From a checkpoint of a small transformer trained on Wikipedia.
Architecture: RMSNorm before each block, rotary positions, biases on query, key and value, tied embeddings, attention and MLP in parallel.
Training: 980M tokens, 7698 steps.
Each number is 500 + 25 x the weight over the matrix's rms, rounded and kept within 0 to 999. Layers, rows and columns count from 0. Numbers have three digits each.

# layer 2 MLP gate, 1536x768, rms 0.0604, rows 236-284, columns 384-479
511454493531522487513533481496494501500513468458490515460480539518488466546488534489470505471506539495490533502520526484500504515492489490518507501466478508520520488497486514490456486537525489495504502485534498507495487486545490524497498497507539502551506467500467499482506471496549463546
483496516491459494508532541494561484458519490434511493502514549500497487492483456532516473561560536489504508506532481511525470463476499491493522508476469498467507486484535465529494513482590537494517488485507500493502489456480509513502521505488510467478478555473502531524531522495542537484
497503514499505474523488488494500503457482487533484493523451498505493530471485526508520481511540516502479502526538463504495463513479510512527523489516487539505534528516516490490510513500525514545495506462486503551503539520498519500485497466515517498522537508502483484498543481516492510505
519548462505492478482522532480512481493475507466490497467467482483455488476507552492492510462498462505502473536455504528464515516499491533531508494489517477478510554510481488510507474540502480503486505493533425489482472496510502515471480496493483571526463531483497518488475445503517513456
482506520495471469486512490494482504517504505479428517516461479482492495499536536531435464491532513478508453458491489520492528480530452467492484508526483491543474513518477513500473489489494513502502502504458530536497522520480483482446496479564475501484489485531495541531519506495509478487
466514469501512498477515525499479526503473505542555502486489486490491524469513470496472514521470489460509471483552463479496498477469483510503549478516507521515498505558525498467515461508475464526506515528521463508491504493480525499492521489492545522459466501500552464493490513537484475524
497470507523525496492525443511498504488486498474493467495502475536490503483514509536523452489493500504472509464507484496464536444495501488492478504520498490463453515503493464451517504491461451501499516526497506540509491480500503509493511511498524511491496549501487501513486468483490523488
508546528498489538504542508505514450509543535450519449492500508434510519456468481484491541515478467455499506483508486528496503492530488516526465526530490520499471478429512473482513472480502494490494492464503449487500490548511468533523501470476490525476497530500496488486495494457531450473
534501473433478454453511513516479519525510521492473496497455504511503467525492524479483516504515522479525440527478517523539525528510502491495499497550539495526504483493463499493525499481493515522476513516462491504478499494479473466490472521506483470404486495486512478514514506503469474499
511520495490521536504504529504511468534502532517489502451511493495491503504492482505474509526508532534465524503518457569483468560520459544517519500480517503477512505508531553533509476461494495475472522506518502479519471470512483520454505454512481460524486501532479485531500502506478508550
536508539487550498486483508430456527478491492515507485456548504462537533512533474498508506491481532473504495556446437499473479499458532492486513423482506496463475475505508549513531500496488467513500513446478505493464508521502485476478508529496510508501507545460518454516512510470531501511
523505527474498506523483491514536512480515480510522492539511484528500500529508469506529513545497481498472528469478533512503498529460470464504522467519447489492493486514555446483518486487494527463511510510498476494503504497474522505477541472473550538455499533494503453505486449528496483488
496555520530483484501495472496486465518523493476500483509503510506510478527529495479503538525497513557518531498508479500468500479495516509505484483492499533544466462502490506508469458518584514499494517498510547522490553541498470533563428492533469496512512534518518517465458456460504490506
502494456535476469506524507532485494504501487516471521532519510482498513523480516510514477493539474529514497460480541466526520546476522508457476531518468492460458511504549468484500483488474497496526517506453509466480531511467534512504535547520481525470519479503511524486501467500571512535
527476511497527502463466488501497498557506507507506520514512488516480495518518495506533498493531475519504576464504499480528478508491493514540476522415522467475462518469490485518523483484450521547482517488512481529472523494492510518472491520500492521520478495519495531562540494490512494530
527500489549496482471491519490502531513476492532483477453510491545480526484495476529511462490507548523519503463508500485482487469483526528505543459484451509488472474501528486564484520497521453465513497497529533498501527489460465535464506511483473526496488460532476494520549521524486496492
546470479443519477512538508507462474488539472472510506495510484563488535535493464482507548504520486487477558466489517494517513521456541495541501477519507474461458517474456476508484526509511487456508522505471522516486455513535496515511481508499532449470534461447467491480520511471505472491
493510504508504491447534495499494490524507511468479473461494517467448502506510473488540507510476519464481512474499526483479486488514488470504490508460484552518536548475479504496465481527515497496493492510513486517490467529485496560493486507543417489516475440486450530457465497506491530521
535512518543517506525450471480458506516517506481479483525484507498503516468495503538494532489444477512497509481511514485533525473533502449452496483481466479507477514469493499483538502527512524489495527522468493479509482498502516523526506516508523493501456506491486534502536487550511522522
509499517455467516488504429530483494518464511513518481477505502524496519513498519481520489496447474530533474470514492495516516495498489485499497512488470491535526510496516484475492526486561515489507510528473487476517514498505455481512495504521505502473531538464479516527499483487498472508
496500501471501549485490514463498498459462503554551516517483533500478476490508471527493522522515463451506529475513486508526541483467505504510508501491505515440497436541459473530519508502448481482500487498511495501488493457497499523507533524514565498463445503463485461445482500485469504472
512453527497495545485502536484499485436487515477478504494537484483502533466517508511521489468544572535507533465522475525523497454476511464470494505517477545477474509486504557460495488451545531508496514495444466535483502522496487524490517501469490477505533516547536476520520476467527470466
501482529507493484493461513524534490460486503515477481520501528502512534525448508462493525478497487502478510489515477505492516503474522540504519515484519469536513479475450515510479456464469490543537539474530506504485474483498516481528492496525528485526490483492522495487506518555517483478
504520461489517493477495514487434460502502468535480531495430487485520500515522477448507517510504460490438483502513444493495526502520489504509507482506484485530492484488529497455516500497468550513517492473506468518489496484537472481518498501530502485523522519506528520516495488485519515505
496481540527507509511522479495504457465515495492519420458494479464494526489562469494492505523525500532509493513463494473513486512513498513536517459472506511493471478482502513498481510517493508486493488545556497533516526520476479495474492514482461535481502515505482517482444476502487530486
502526510512515485486487519484516489516525502557531522469523525485494519502539503496512491531507517496495491509490511518494454513522512487500490498461497501556479523479512476507458494541502518499498520484517488497516469476514520512498522479536499480473463516543489517474497487526505523488
487518523517483481516523471503481470497511507549521459505461503514498515447474537507532480502515472536491480476493512500491498530514467487440461481506477511499507526469480506536533483499484543531517525487493521483500493491497540485528509479469475490505488511549483502439504555471517477477
488472508481505517461523522504509504508466453509525488519473474506507486491519503464542483491505499480475499531493526523522500499465524532522517553447473497512514501496525484529497475535537476511480480469502540514530484489509513493506496499484491550481457481507480495561494485454530484503
485528509509476467501503500493517473457465504498518515456501484478495512538442516500533477515502553486500565508466556503483510501523451512509508493470534555523469554500434487515475482491468434483519532537499505495529487474490498535470553485498480504449511550523496452472533553503539519505
516486497501479555515529492496511502490508483525522510488466493461503502557512528507486440507506450549490505552535500503527504504490497484505542475510477465532537513479532470525469552470527486487514486479497485529506496534509509517517504497518471518491523496516533496512480536493479454484
508510468507483516510438520486476482530501474485492495530465508510514483484439539510453486510488513444530505490489510481480491533464470536480483527509498518535489513482490479486505493493471535471516519515495486437455510460508463506483489498553538462485501480508490498525539515494492497494
497518484467507500506505516524501536469504507520534548478477487505477474537466502524543526461451512449495503504499454511511522496455495548453514528475519507512509507516525475476484518456489475501481511500494510490535495453514527481524538504465491532539483532566502545490569446489445471555
506474467511506503506519511491491481536500478508503527456498530488463506505446520441483491496448529497535469469455461527476531500523518481530517518503502492509466484520498522481474506523555486495486541488469516452486502435485459503485494526491498530489479490518517481473528479548448485448
480487499484514518522522503497507525468506501497496517476513551464504482483472493470505514485460517487461506501498492514490500465527437516498465489512482479478490494553513531508508483531494522525483509521465525533481496522514513509510533500454522500544506498492523478467545518539482500488
492517537501516500535528498500516503524522492479515520491476524485483529471487540527500499485520536533494502496522504508516473499505492530520492508503466448515463518473494510504494512516462486496478497523523490542490469528473494477509494512500493509508489517529498512481485476532508493464
500483512520520513499493498534501465481507480473521491511504482507507471532462498505488477544520474528509495499497490555477496497514488527501501502483487511491474438494528495489500480547523518517507524494507470524500526464490518512479535504476467480490503507523501497477502513508532473517
539496538501448482469502432482500463466489467486551525478517522533478542488504453500495474520522481536467456498495486548481515494485494476475513510496502464506493543521496494485490485450504508506516492473502508483497506486510503461516528523530463502494522476469503463447503505508500483484
508466509445464498505507501555515529493489479553522485526494516502521509454537464470506489497499463495493495474506509486483515499524508524510502513477495507500507478486491480464527481533546498532489499474507518573493479501502505492507458503527504533535553515495512505485480476526559498516
516475528514510512512493451476508478482487474534586452465504486512478498519466480478492487488478477529559501593447438491443454479461507452505512459520522474510499466499425497484533487519485485500479493515495481484504512483454486489512507468499501528495503472531482460465482521476521494515
511460514478487498519488508515504493510498467514508565507481488543461474512511447528524546498505476473484493520522494485508517512504531465504479482516512494489533513452492484545520498519545520494478482537477515490485490515526543519470543516432504495497490524521467499519523485528497521450
514500515522444528515450487513529538452520500518510498461525530489540558508513510509524489516496525542490480518529512449486534497431499517461549480486475481507512487483484530504501528529439529443518501511479507482488504485479485541510490517518484525489492545529492516484486480481530488522
483511534491525486482494526497508470474531537503501490504481489491521486545516507491456531539506466506512520486501503526487515507460524453507474522501528517513489503456507494484450509502463466562522530477492501479520481512522485501531521521523479495553548467557504491514523513513492513533
504507505507473519501544479538492500506504536499495537555477522536491491492546501500494505495556493527523461508494516488495473548480494469525454498479526494519498543447492506542490527536499503509477498483544470487506524524505510506473509472491548499491471525476488523507506482516504521523
567478522464483497504497508493533499500510507451428494488526507549487515529473445510482526511500508475412488459504521504501521476500518491535518535510485457528502480469503506505512527448518464512499482504537489476482500533507508507513518498476494501535523474520536513512541521469507478523
492492509485494539467480509490485449584493466504486505514461482509524506488492513501477496471520568526444506536542493494517524539523456490497521507518507517529505553483497483476542492487482522474472517558525473514486507510520507507485549511508510559531549519506506495470560517520499534498
508475515502496522521539531478539496491505506527519502470509487436487474522483505569559550477468455455493491557491479456511539514489503471495519546509493490520495527463506502562540487516559486508487466530488494515486561493499524530497513508521498498480474509505502495448540477501521473530
504504475510525501500506484524521496527499489503479501497525532472474475515538542429491517456548502485497509488507484483519472561500576495478467508528504503481504455537506517523495513517527459515512479484504510523504478536469514527506496488467549478517475467478491534497506532493470514464
464493484475457512469472525466472534540498507447489482496467505472496506498469514520478512506490504535536469506508551494504528495528479534491480520482492510514520532514496527473503458517536512520484526499510536465502504523519501443494507470455500478460464525507475508494472521496483492517
477475514471483513537510526491503493549540510490515502527536517506505503508498476521465512499482517482472451499511477519498466541530479513487536462497523470538470447512508501476486542547499500490474460508519507523458539456510510472518534537476469498524505500478499534455471535512497512473
# layer 2 MLP up, 1536x768, rms 0.0616, rows 236-283, columns 384-479
521515530481451491536525496455516557510493467508496492473474509525522484562538490499533538493524498484529526481505521483497494462511548468490526532475468462462558521471497504521494522497491523473502507503475516448499482491504515516515513467498498471461539460492506508489498464498512525486
523483513499445527507452499535527456510499443469506521503474522470481511514521476507529538515466497490486539501531495495497482506531498493526474484485472488498505465499486491501502538477521483461513469465487499492523469504459488459479494503495540521468462501489518498508511485489496456480
523513499490490494464477456508476510472511504524483526511489515484475471480508477520499517457478495525503491498555525510477466483524526506519488507476498477470530529476480462458535474503520495483518506503470458468504538532552523509515519519511462480486492452491484472506487488501512477520
466528503534458449509490495479467432522527487508500483471503506573509505510494538524497500511528520491510527475460507489495517455505503460489479487484465505499458501497531585487474508487509487504481428535489538498487503518497469486537468501528514484475527495547517502504460538492473517523
505502485494459503485506521490503542513459542485497481507468515521476529527505505500465495480503500501464480513536519504464526535515489528503442492489543485521499515503466521508505476490534469549470465550491462534450507502546459526496454528527487544558468494522494499501488503501509489518
498445503504524494489493459485494538500489489519523471452526469492484552515490481487484478514525462481480510500505493492486528485499498516506553507504519491520461490526498491519555504525478518504514508491501473522508497528454480535491510485491470472482480539490522508515514524512517460497
527504492482513456511513512502484524482533506485513486483456493503472528511525534452470513510436511483483480504498497519525514521508530499479464499517501456487467472486544521539508491509508516501503518527550551493525512502486478528524517497539515453505472488439506489498504523550482475535
488498514521518502445443523496512487487536488500480518472496518500497437510524487478478483510486502490492568496493471473486462517563454547482516511506508535507530512492536471498553496503539501512478533493485515470532499486516494558504517473502526498502481495491513514516510487499516496485
540509485509515507474554522510512490523478506526444479500513481506476490447475510494493499509519472529473519507498502496486478487478476457519542494492493466526493517488539482499540501475497520486478488479475473502491557519453509516501484481496434565483488484499515514535504506512471497473
485507513522485534525518491490500489444508474537483535505507525519546520456502502496533496502488488513506491496485509512518498477508498508509520502514477494478510490478494487507486482495480551506473483523514491517488517535455485475518509517469509499471507493535495512499482505498496490488
499452525512485553501518508477537520509521436510523478483513512435486529487477462477496495502547546503470503514503452526519470498482458483528509478498511447487463438493471535510500506489476488479549523471478472479510469493495461484502511538481474475486480549483560522515482544493522494488
491496488482491507501460495498508481477515483523481544470544491483464476479523524427524456485468482481513508461477505497487485508528503473478524506498510504510507535531452472501521486508542490529505533477465511485510491535509531510402466471473450517476488541571482524494482549472486510536
530494495509513466474501534491487475490478481522503537508543523496499535514521508521519509496515486554525503477500527491484496502476475473493490496497552491533513510501478538527464521521488483490520527516478503503515485518521492536512490530561512489470499432538505480506519528494482499502
515486544506446461502494507516475535488476500519476504500483508495461510468512511509519483490493501457520519483506510489457497525492477504504540529483549498506503465455531511498498518514467489518465484533530468535541517489513465490541519507522485501486511452534492549473484519488519474502
505549542453524489495484455461526494461461474532462511532491518533494466521508458477477504533504522514502496496513478420509442512520504524519484516491513483491434510559483470499529529540508477548483535528504533547532513454504505493494519513516506482560455537493537486497489492488508463528
545522523509506489480480527522494458482505524494477511516485496523490504555525544478497514524531503492513494485489495464449496502497446529451482504527519511455482498514496450500484510466515472486471450494476520509492498493485507543506505456477505531480475513486497497470500508492539495498
494500529477509496508536459504504446459541461544498501513518490480496480518474532517554509477541489554504500520509535507466504520526533477488473480540483519488466562516477497432534513522483462522487517491545528535507512484550555507525527492525487499523496534463501490488496517489533461506
494447532502486496505520535482523523496505515511482496526524521493502523506499452489509529472475522474485503455514458443525455551519455519536497512487472505517527538462485497480478503528484490497504480498478497468497443502480532496481470536466464491510480487501515541507541489490518505507
461464560507489472519470551486485522539502503454447490504503520476481508512515504508509530485503479489472499498530464502453496502509476498521464520498469473491541468473557490493514491538534508501486525510473497516514498495465528485495504544486492503527503497454463473505458502528493489473
447504500513478533485510525511461510500492498528510502538464506489490521478477505494505500521565500463488557511505506523465525519517519505503478482528536501477486525473499511541494493535512499469453488501489472511496477495534477502505439492520476520520472526563512477521477493540512543478
492463493511501534518512503506491476506465537510496462453483520446541470489505463459467517495495517518482457487498484482445521485501537479489448490520553492546532484503487505535545509513529451517510495567508511433562456454498534512507506505473492494483495512510529521543521487513512486504
442500538507531459464470500484492404505519504456455445511448498546460495496501507500559538493506539517506498534526572529477526484535506493536508544521509546496502482485504502515483516490489501473475558497496480474534491498464503509503459516467454468485486459515553510474524506508479529496
476539457478517522478470467441460469491529485534492524472517510470514517494491514530470477488519510499486546501494518472507487516510534478490562515499503476485497568543546506478495445510482516535474475441495490532525515504547506506462514480515447511482498519504437445469514500479529497493
513533566534485545519525482502526488486515512533515520523525493495531494493467483506516482494494511486534549498489499502484519500480487435498525477524524496479508504504453479505496504468532503526481537512551532522520462541504485464492517499535514534472511475510527508486506509497502529527
468528443514532490510498506499497532516472463515484504482500480482529514499482483501541493477486519501525511523509511510481530526499478510464463507481505521509511551475467494514494497514515487536532506544547481494474473508493486533515493493527499500527552497479504533513544443470537520514
537466509485518490507509510496483489448549519486541525504494499479528484510541515479484494488479494493464485488460492513507497519509483475510504484475496561499495549494494496506498522509483502516468505497495481501483476466501483470500530490459522462461461520497522533533513485500525542539
516486521513468462469511508481461518510487454530516498467431530504486536456501486496543493484504509508495505489471528511508500484549525527488507486534470483483498510451499504534492504519485535526502495523466523522507517481468526510500481500507535526490526488525501489445499478486516494466
502522512533516442535474478475474502448519532488487487484559481495485496447496489462488508503515469479549500529542529499493480499509487511495473520526510458509531525543467513504491556503450492533480505537502476528489543504435535532518515514463525547496526528486475509548530487432495484538
509481505554461481488535462504461480463520527459455455485513517506531449464502479506502465463489473501521487487482520506462524482532522516474486482508533540470479444469467509508495493516494538500471492553475520490492551506537452540479460495478492535518507523494524526469540532492472505527
477535552511496506500511522476488533506513504488466521534445491531461507490474480462472444544485500492479473479541490529489508495495530486457547500495488492511541513507503500500492525487517511485478524472494459440479507502539459481481470522503503465503511472490461487483522519484460494470
496486512521499464476493501480469515494432472478502498499482502521512439482522503495475482514458498521472520511465498542499502529546523485489483480514472528513489498520505467530500529517501522519477538479491475491465483488497504453547504518496497496504481508483460487491514479509518483473
485501458504541496543486507480449502488462488507487543475516473474481484504488523518524466469490547442493531481511471503501506504484511522465520508500513484477508514506517497498519494478526487476508485513552471484544529468534514506518517437488514539472535516513539522508544464518509462523
495514471505509503529530490552491481534486513505493495499503534514529520450526460495506524523506492494474526459501534486516460516451502521497495456478499520514493468535489474533526529520492502508484452473519489499511499529471498477494521474523539520481533488458504506475486534494498509506
506488526494476545475493487528511533514519483511516482468518515496462492478511501504471544510511485557535487504530501546536483500517491507475498532514511489497525487474509503495508482494481541502535507469447472466501503512503516494502487450502498504470550498522524505486515462526525535525
516411505473484450480527534518520475548524496517491507502459465519525495510450525477477528511518515520524502513501494526517526502498523450465478476447498504460473537491498484524495485476534513538472475432471500496459489550484485487499513474518524498524516469527512496518437527499531482517
505471489491491519482464559490456474463480504489511471533536503566519494503486477521477487528492494496502504523524484518499512485526494529482518461505495451499482468510478511500458559505535556510474501498529498495542486492503527553546484483476504537504533526509523467533518477491503477500
473518482499499525502480463490456521512527497441549509480482494513504524461502505479486457505482471514469487530491528478527485501508521514491514498501480502504520498511477536513474500489504478490497525514495520477544458475514494494496522527488484501495492498544500493485502501526522526465
531467509427512458495482468515508504539532466478487484453540508516535500467494481512521491525473503520504479505483471515485522497536509482488449549492548501503481510484509496481501520546487495520488529509520521461496490500505505473514518491500478509492524503488487497507521462497471501479
502510509465527453522495547497534487515494527489487482509475547507526520526485481498492514507467497528511478517439464505516567540536537492491511461492495517522508464540505506533548497534502466490534459499514464481507509500493429543523466512454519443529494466531495483507473480510489531484
529500548517540488524506512489489520513491537505489502517483488509541487521480503473472541511524491503526508432520486496528525488531522505509526512460499476513455519517518499498495498521503492466493516461528538513504510480463484537492479500544504494598513451505463529495493498509480498530
552536517499490503485487484472510512498478526510525509497526512509515471531514488529482494492512504480505469497475489528557523545503519492529494499527490450488526474485497471504473524507491446475552506497512493482493465527504504477478489490469480484483485508516504519523531518499526465490
473558432545567529541477531459484496525479516477527474460544499495516549521535525533466492505496526517518522517503512508451541481529511497449481466506517473498510477500493552467498519533511477488501496453500480509468513520452524508500516483482498452487512498545512526493514488515530550503
546483509487469489484490531459489504484511541531481502486529488497516491479487531489526551480513515497515509521424514535507507496489474516504509493522467473456479467509488468525529494501515489484497514540482516485471531525525548545518525502534489466454551526530535482521476477487521473519
482474439494485491493499506537483472476513520439534470474483501495518521535485450501494553468484517501477531518484519504520544436501532499508514462518531515460458515504513485536465517489551501519495462452515506502492532523509487454452508478489512514467516506480497539469533517546517497505
479478512507557540455524500463500474522491498522493553501510514517543465494517541469470507471472502486565513533482502533506468471504517481554488493496526484523536501503492501505479534544511516479507504467483487539474476485474477489434522466481528482548500486509453518555482522458480537501
524476455492500523548496479503519498452516475449442490494466475506502482480488503494526500485465534490494516470478521496512513458500515502500513502483534426504448529524484519497532511507481521478502504471515487493453523477483463503504513549490487423504511515495467451475499474472538510471
569530479472521494485498480504445480548487473486471497499502482538510483549479525542473507494520531480492496476472463495536442491473533551489523495513488506527536456519537520462482492511507518506494524548515533504477482504492562452495468486474465489522497497486488503506492457490521460501
481525495475506525538500465473487466499488459469502472496485511522505511519497515515490475486521543554492510508500507554490514520488484519510491512515467494487524497448414518510484479504508457580500550503466474492534502527517530549496487494534499555476488476488518493522550533540492527517
# layer 2 MLP down (transposed), 1536x768, rms 0.0613, rows 236-283, columns 384-479
476465519478457502463477500553533491465512511471510513520477543529518504463505499508525490507552487469480510491523518534495483485534470483518486505502483524516460506550522551498487499469499521539482538500520515475515467477542530534527484460476477500491506465494487540520459473528453526506
486466497515517505522488526518472478466460473508483490527515511467493480519488519577487552512478494546478484514459485505493504478497481533522535520541466486439550506520519517489476498494488508539565500511491488478504515481513479496448499544499489520534504515539492550512510496550552511518
458517517454485510491517504464492492471476471525492537505510508530490491473506478530510479506494487498505498479509499496520538489501548470490517506543526495486477495478491481521481484486511482526484503509519476485509505490501566480496517503527484515508538480492477506502529487512523527508
508482529514469492502501477493529495535516488537478482490505523470520514507508533485501482491491545507489503442516488532487551492475504509513487510519471512552533534475487525506469482497535483487496508538506483455469515527533479501502492538508473483528482522515464507467525500489463508522
466536528475514534472492555514478517500485515507527464522489500548515514505515506487512486492484500497490512507472472570474509501504513463537539460512447476470509504535510485506547484483476512516462528522480497516503476453502476505470503517478475484499487450481516489503505496457484529470
541516473530478519417522511497521524459500465485532512520521474493525501516492474480487519519557506485490544536541504473491484499518482516500519512495495506502479484498514494455496484501494527487472500472511494515482484549543443507450509499485498507503484498465489507516477465502518504509
477490457468503509500542490509496521482496484517465471512487458504511505463549494496460501509536511497514486508473514502499513518504489516486495493507484514490511478502466508529505505483476543479535483488541502501481510501462484464486531530486502458479552471490498461488493484521515474480
522456522501496526530491519494482493523509494494459521518487564503467552558497510543491468523478552517483526454513506514476497494498550470480495499539475498484511491488485543540504499500518465470559475476486456520487449459559513509505543480493501515477482468507540508501436533463498483488
459504491499509482488513473481488548523469532461504464489513493532505500458467491486491530498477549507470480488549521470530501511518505514500502519468471539481513477508475491469529487528527476522473478529528520476513517491518494485474491549486468501489479522506481470505554515468505513489
469520487494499469527519522510475508515498460503526523515462488511424475506502523527438466494469513488500509527483473481512472549506473541509488539556452498480463512502486508506496530531511477470497508528505548477533523502508527480489423544564520516514489512502488508494477502506492490529
497491511468515485531497494571505501515511477532546435492503513461488464526488457469509518526517503521473481532476515479542489478522518482507485500462505513518538482524477498503527475517549515505515522506514494436478519488493522510479560484468502476516492511502542491474467486558516513493
494469484519485490472532516489539523498529429497462517478510479484492478517527493467525494491519471503490517481509473552471493509489491508502509502498466512467489512460513511487511454481480475490486525448520485465516496551515550531460531468476496476524509556488463495495483478512479505515
498510507476552489483502531523479521513481469454461518536534474513508501478468515487470519522517486505528482518483484517511510486532498450523505479533471466517531514512507533555497472518471459453515493518482470489497509461465488514477504542483468532500514486490480512503472478496500504495
506484479516519508530513530455470517477500506500514474488507486528486510476523487530524492505464510478548497526492509466504484496486480491493464527496444499482501525519489518506468487455509453502498485538521505533516503490516420512500530530512496523515473489485478554496451518487517495512
480493557470517550494512469474545510522521535489420505500507456510491504453512484528501512530506515479531518506490473451518526464476456494464503539502476483518506527510497500521486488478536574561538535464459555492480471475501506538508557512510516475470474498481521500511464499533513463469
454464461549492418508503507476515475477514482500513504479501468493486489478486505494492485495489532493502471520488471485538477529492486509499494493538518507545487493449538510504509517476471491473519507479456472473509454500500494516496512477474486504516483534506514499525496488504471525542
523504520492544522501535507464514481530473479468520483500463492533508508549528511477459458465537534488509517543496457541451542510466505445556466521525518480531493567520526496498449537533512535470445492495495464505495493499503498519485495500477483498501503488541520483487501554492505484523
450538475492527534510565473479501456516440469508470496499502524476533546476509445480502468500485503508477499441495519501515487525554492505534495493495476492521478506530459494475453502520513515518506493481488497502573486531496500484463515552489511514483488503539498503514556501520496532502
509457542489528519528485520506483487446502458505513488511507477475492514494515499479454507483484502489500507488520462479531504487488530500495416502526518496454481503513518493495517449513538499491509534470502496488506483479491498485519534508496483521483484512515504527502514475502514524477
499494515500537467467517525492510557537470524481511510502535439479500499448523489532514492515504520528543514501508523489518491481520496505484512457525477491456560494468507501554543464524515495469575499472484515478521490444534456504470505532514497486498503539492471534487498506514474516509
480510493492511449523472523486497537474499524508491497483549561483505509502539499485464498517557489488518557540495478543502497508449487466535431501465515453485479497498472493494516483498493519485483521524492508506491531487504527463463482492474490509486559503487495500516498513510519518531
514494496484519496511521485497477503496493493484450528500481481468544513476521450512542458467473534505530534476451503536528504466508435494506490568485514481541517521494501517505506471522495507536547505543494502492492515472558537524496529501473481486526507515480464500530522486527524459486
482507483522474546498485540509471513537497489531533524512546465520511502438525488495538533499512464489509530458505491484531492487492534493510493490495526465456481509474548465507481498552484509544478508507491513495485475443526499527514527502496497517484522473500498469492532531494477544527
495487510482491490495515501491483544434498487512508526489494473484530508494486554511506489513482520529542473492519526509504537521480489515473488509536430510470512504486506501521513522519516531489532499499509539516487503452510479564546494463541490481452483506509512526518535440499508525545
477497505514496483526522490518504503517498507489454501520555464521507468494487468513463505532489527494488515506489484517553472551465500477461448477469480488499499515457503458463491522498481507532537488486516478502511483516500481510539446496520493499553500493536479524495475471461492492549
522537490529497493513491513491526490506532458476478523521487498513465516529450480423511520508494499537496473504557498517512483489531458480492422475490474522465506488497455460494526533479545501538526478489477517476514492478493498486524506453486513465487519482480489519526472497513495499477
563484482492516474475473463574498471511503546453495500470506534476487476477512537490502518458541542490480508523506496513519536515502484494511529473503535528510493505523490504521516509490520512524474408514477507451490499510494482481460506539510483512501497501509477474544532506522481492544
570460513498506481463482496505448497510500486488494521514522487495503447430476503453479487475516488542531526504495513532486480459497473533498517484536481502501533459529490534489526485488491466519467494517567491496505524500514510526473481523478536465521503504509521547491500505523534484519
523500483425509511480543533520495532456524507533529521483463477499527534459523502483442496469453505482498470504515533504564502468498536458524522459507479515538481503525515489529447509509489505518528477518523473496545540510518508511512529492553500528546482524461528478532497521528501535551
484505462464547499470478489516503508495482473440449495491500530502480462488518536531486477549497478478483479509443552478514523520514498520510505453518480449519479473456474491493505511488504510518480487504531487509555535532516519511522509500444464544448536491523478496477473550541483548518
542523536496479521488494471532502470505505468506469538511561484498492493543473499551532537499488481524503488481462481513526512495483490513541488556493565455488516502528468516488491501411437537511477487540521502530497489486524513499511472492486520480523520516528465524491483503483521479539
479504524488480506517539496516511510502481485486534501444514528520494509497457529493550486536532511566458500495478492489430504499463481479562480484547496556467534470484489513502478523520511505509503498495539486470456473549498471512520484496591490499530488493487463482512530504483518529486
483509499460511500533528498474442467526489488524496467496477471504491537495489481550505549483479506516520509488507525526541515480552536521476469503485524453543532527535488485515511486474512539524502499527524495540519483536503499479500504460505504530497494462508504458485510535488477491524
485506570528479517459482509504490474512518482530501487519433520516521511557477486511489522503458485505518470467528517472491526526483516477470492519507476486499524483475471480523482503474495500531485490466522534489493473497447494460503476483543493494512539527515469463442483496480497506488
506486544469496484476519477491505516546470521520493469505495460539555502523488499519522537511558438503483451502476512497509487527531557518518507506491503520493517504489503469492511551521490533501533494468484493496466512454512495521486493498506516516560570505534543521507497489534497469509
519471467522505527484506520484525473506546496490533488507485491515497510516535527495475470556494495522491510513535456512511483496431500475480537479480527444464506494492545520500499484504517469500491511527517492483517508464478512472509487460512458479503491503496502512521468452510487493497
541463499549517479494513521575529491480478447470500481489531521498522496492478536507499471491550446528530502477555518533487517481480502507478509468534508513465497535501493486485481481484536558537491526440466532528505497519465502518494510510516474525497475498533523481531524508519504506522
537482482479531500476466492496486469495458484486463491491460516510502472486505538531492496482551482481504435491487500505504552493538458473483474483520448491547520488524490491516472490514559511481482484498512501529471529540485505522516466502558460483524551541481447491534533507494569507487
480498469527578504442503487503514481484491513489535417425520512500505507509481492467531492501450501533488482470502486519490502493514518498502523482496499517557504528508452488490474527467483539487540465486514471488506524477508468528518537534502450449484482491526523475469513488532482491517
505508559496475502517495526490473512492478484496488504499500484515566480488522518463466496489498513490550482508549488488513506523499506477462524541480451532531476500525473482481443521542507491504538480528491486496495556505511483504510486525508485503469452513519523483513470542480497496528
488483481498522479503520528489514525536572521507481476467524536524491464494519527537484511505446522513455478501525499538463472496458534548485504491528516520509491490477517515468509525465477469519502498509507505500537483480515492473472457461455521501502490547490508480536496461484531487506
510523458522504536514464473483453558474486484519445551490514486465527530481496509501455481466474494515475503506526513525499503491494515506498491496538531525513530458533538482485517512484519492502505529486489496505502507483506489496466525480486483522485544484532482538520515523502500476473
461511560529456499502489469473498501551464498487500532489509517458481501473497505513500495516507525485451508524485519494487498454456550459500450506497521519500483499503512509472507519473453488498565498492505492497503475480544491536472542511518469486512502482497506501542484514523511495491
471488516498554510493505486503498499472535565472495483511511509475460514519542508512466462513472508513477461507478496475520485511532517505490470474470525502501470493519465513477490486468505492564478523495490498493510551511467484518497495540495571514502502521469476520448522523463509484513
499487511524471479561502543476513523490531518526547512529483487513456500492505454503471489511485487503420508492491489543477522497466555490514498472516458503484490484484513463501489500526503475517511515479467518505478499482531476538517471477488447499466491499458490527484533456513551486463
490477513522497511492514479480498479485484506482490495517500493481486450483494521520476428469524529460522517483519550518480495508460510493514479489498506430528449519497510449526451519479487508475501527497508491518508512474467498504507490543427461513492458525529487539455498520475516482492
543499530473496538461481503488521519453496486464461523512501530501468492496489497483523530477516492453505524506497518443526541487487502489512498530488502506445498429531548490524547459510513531554491468462499508541531496499511498486493507532512525525471471483488555505504501488497529502493
531532473513506495501554514501474465514504481497491488504506487445483472482518489515536498535500498529525484497515482521501511502481471499516506517472510511515456516480524499513513510497464528513556483536490507460493500490498497484487439543501552511511551504527483521470518497507511525492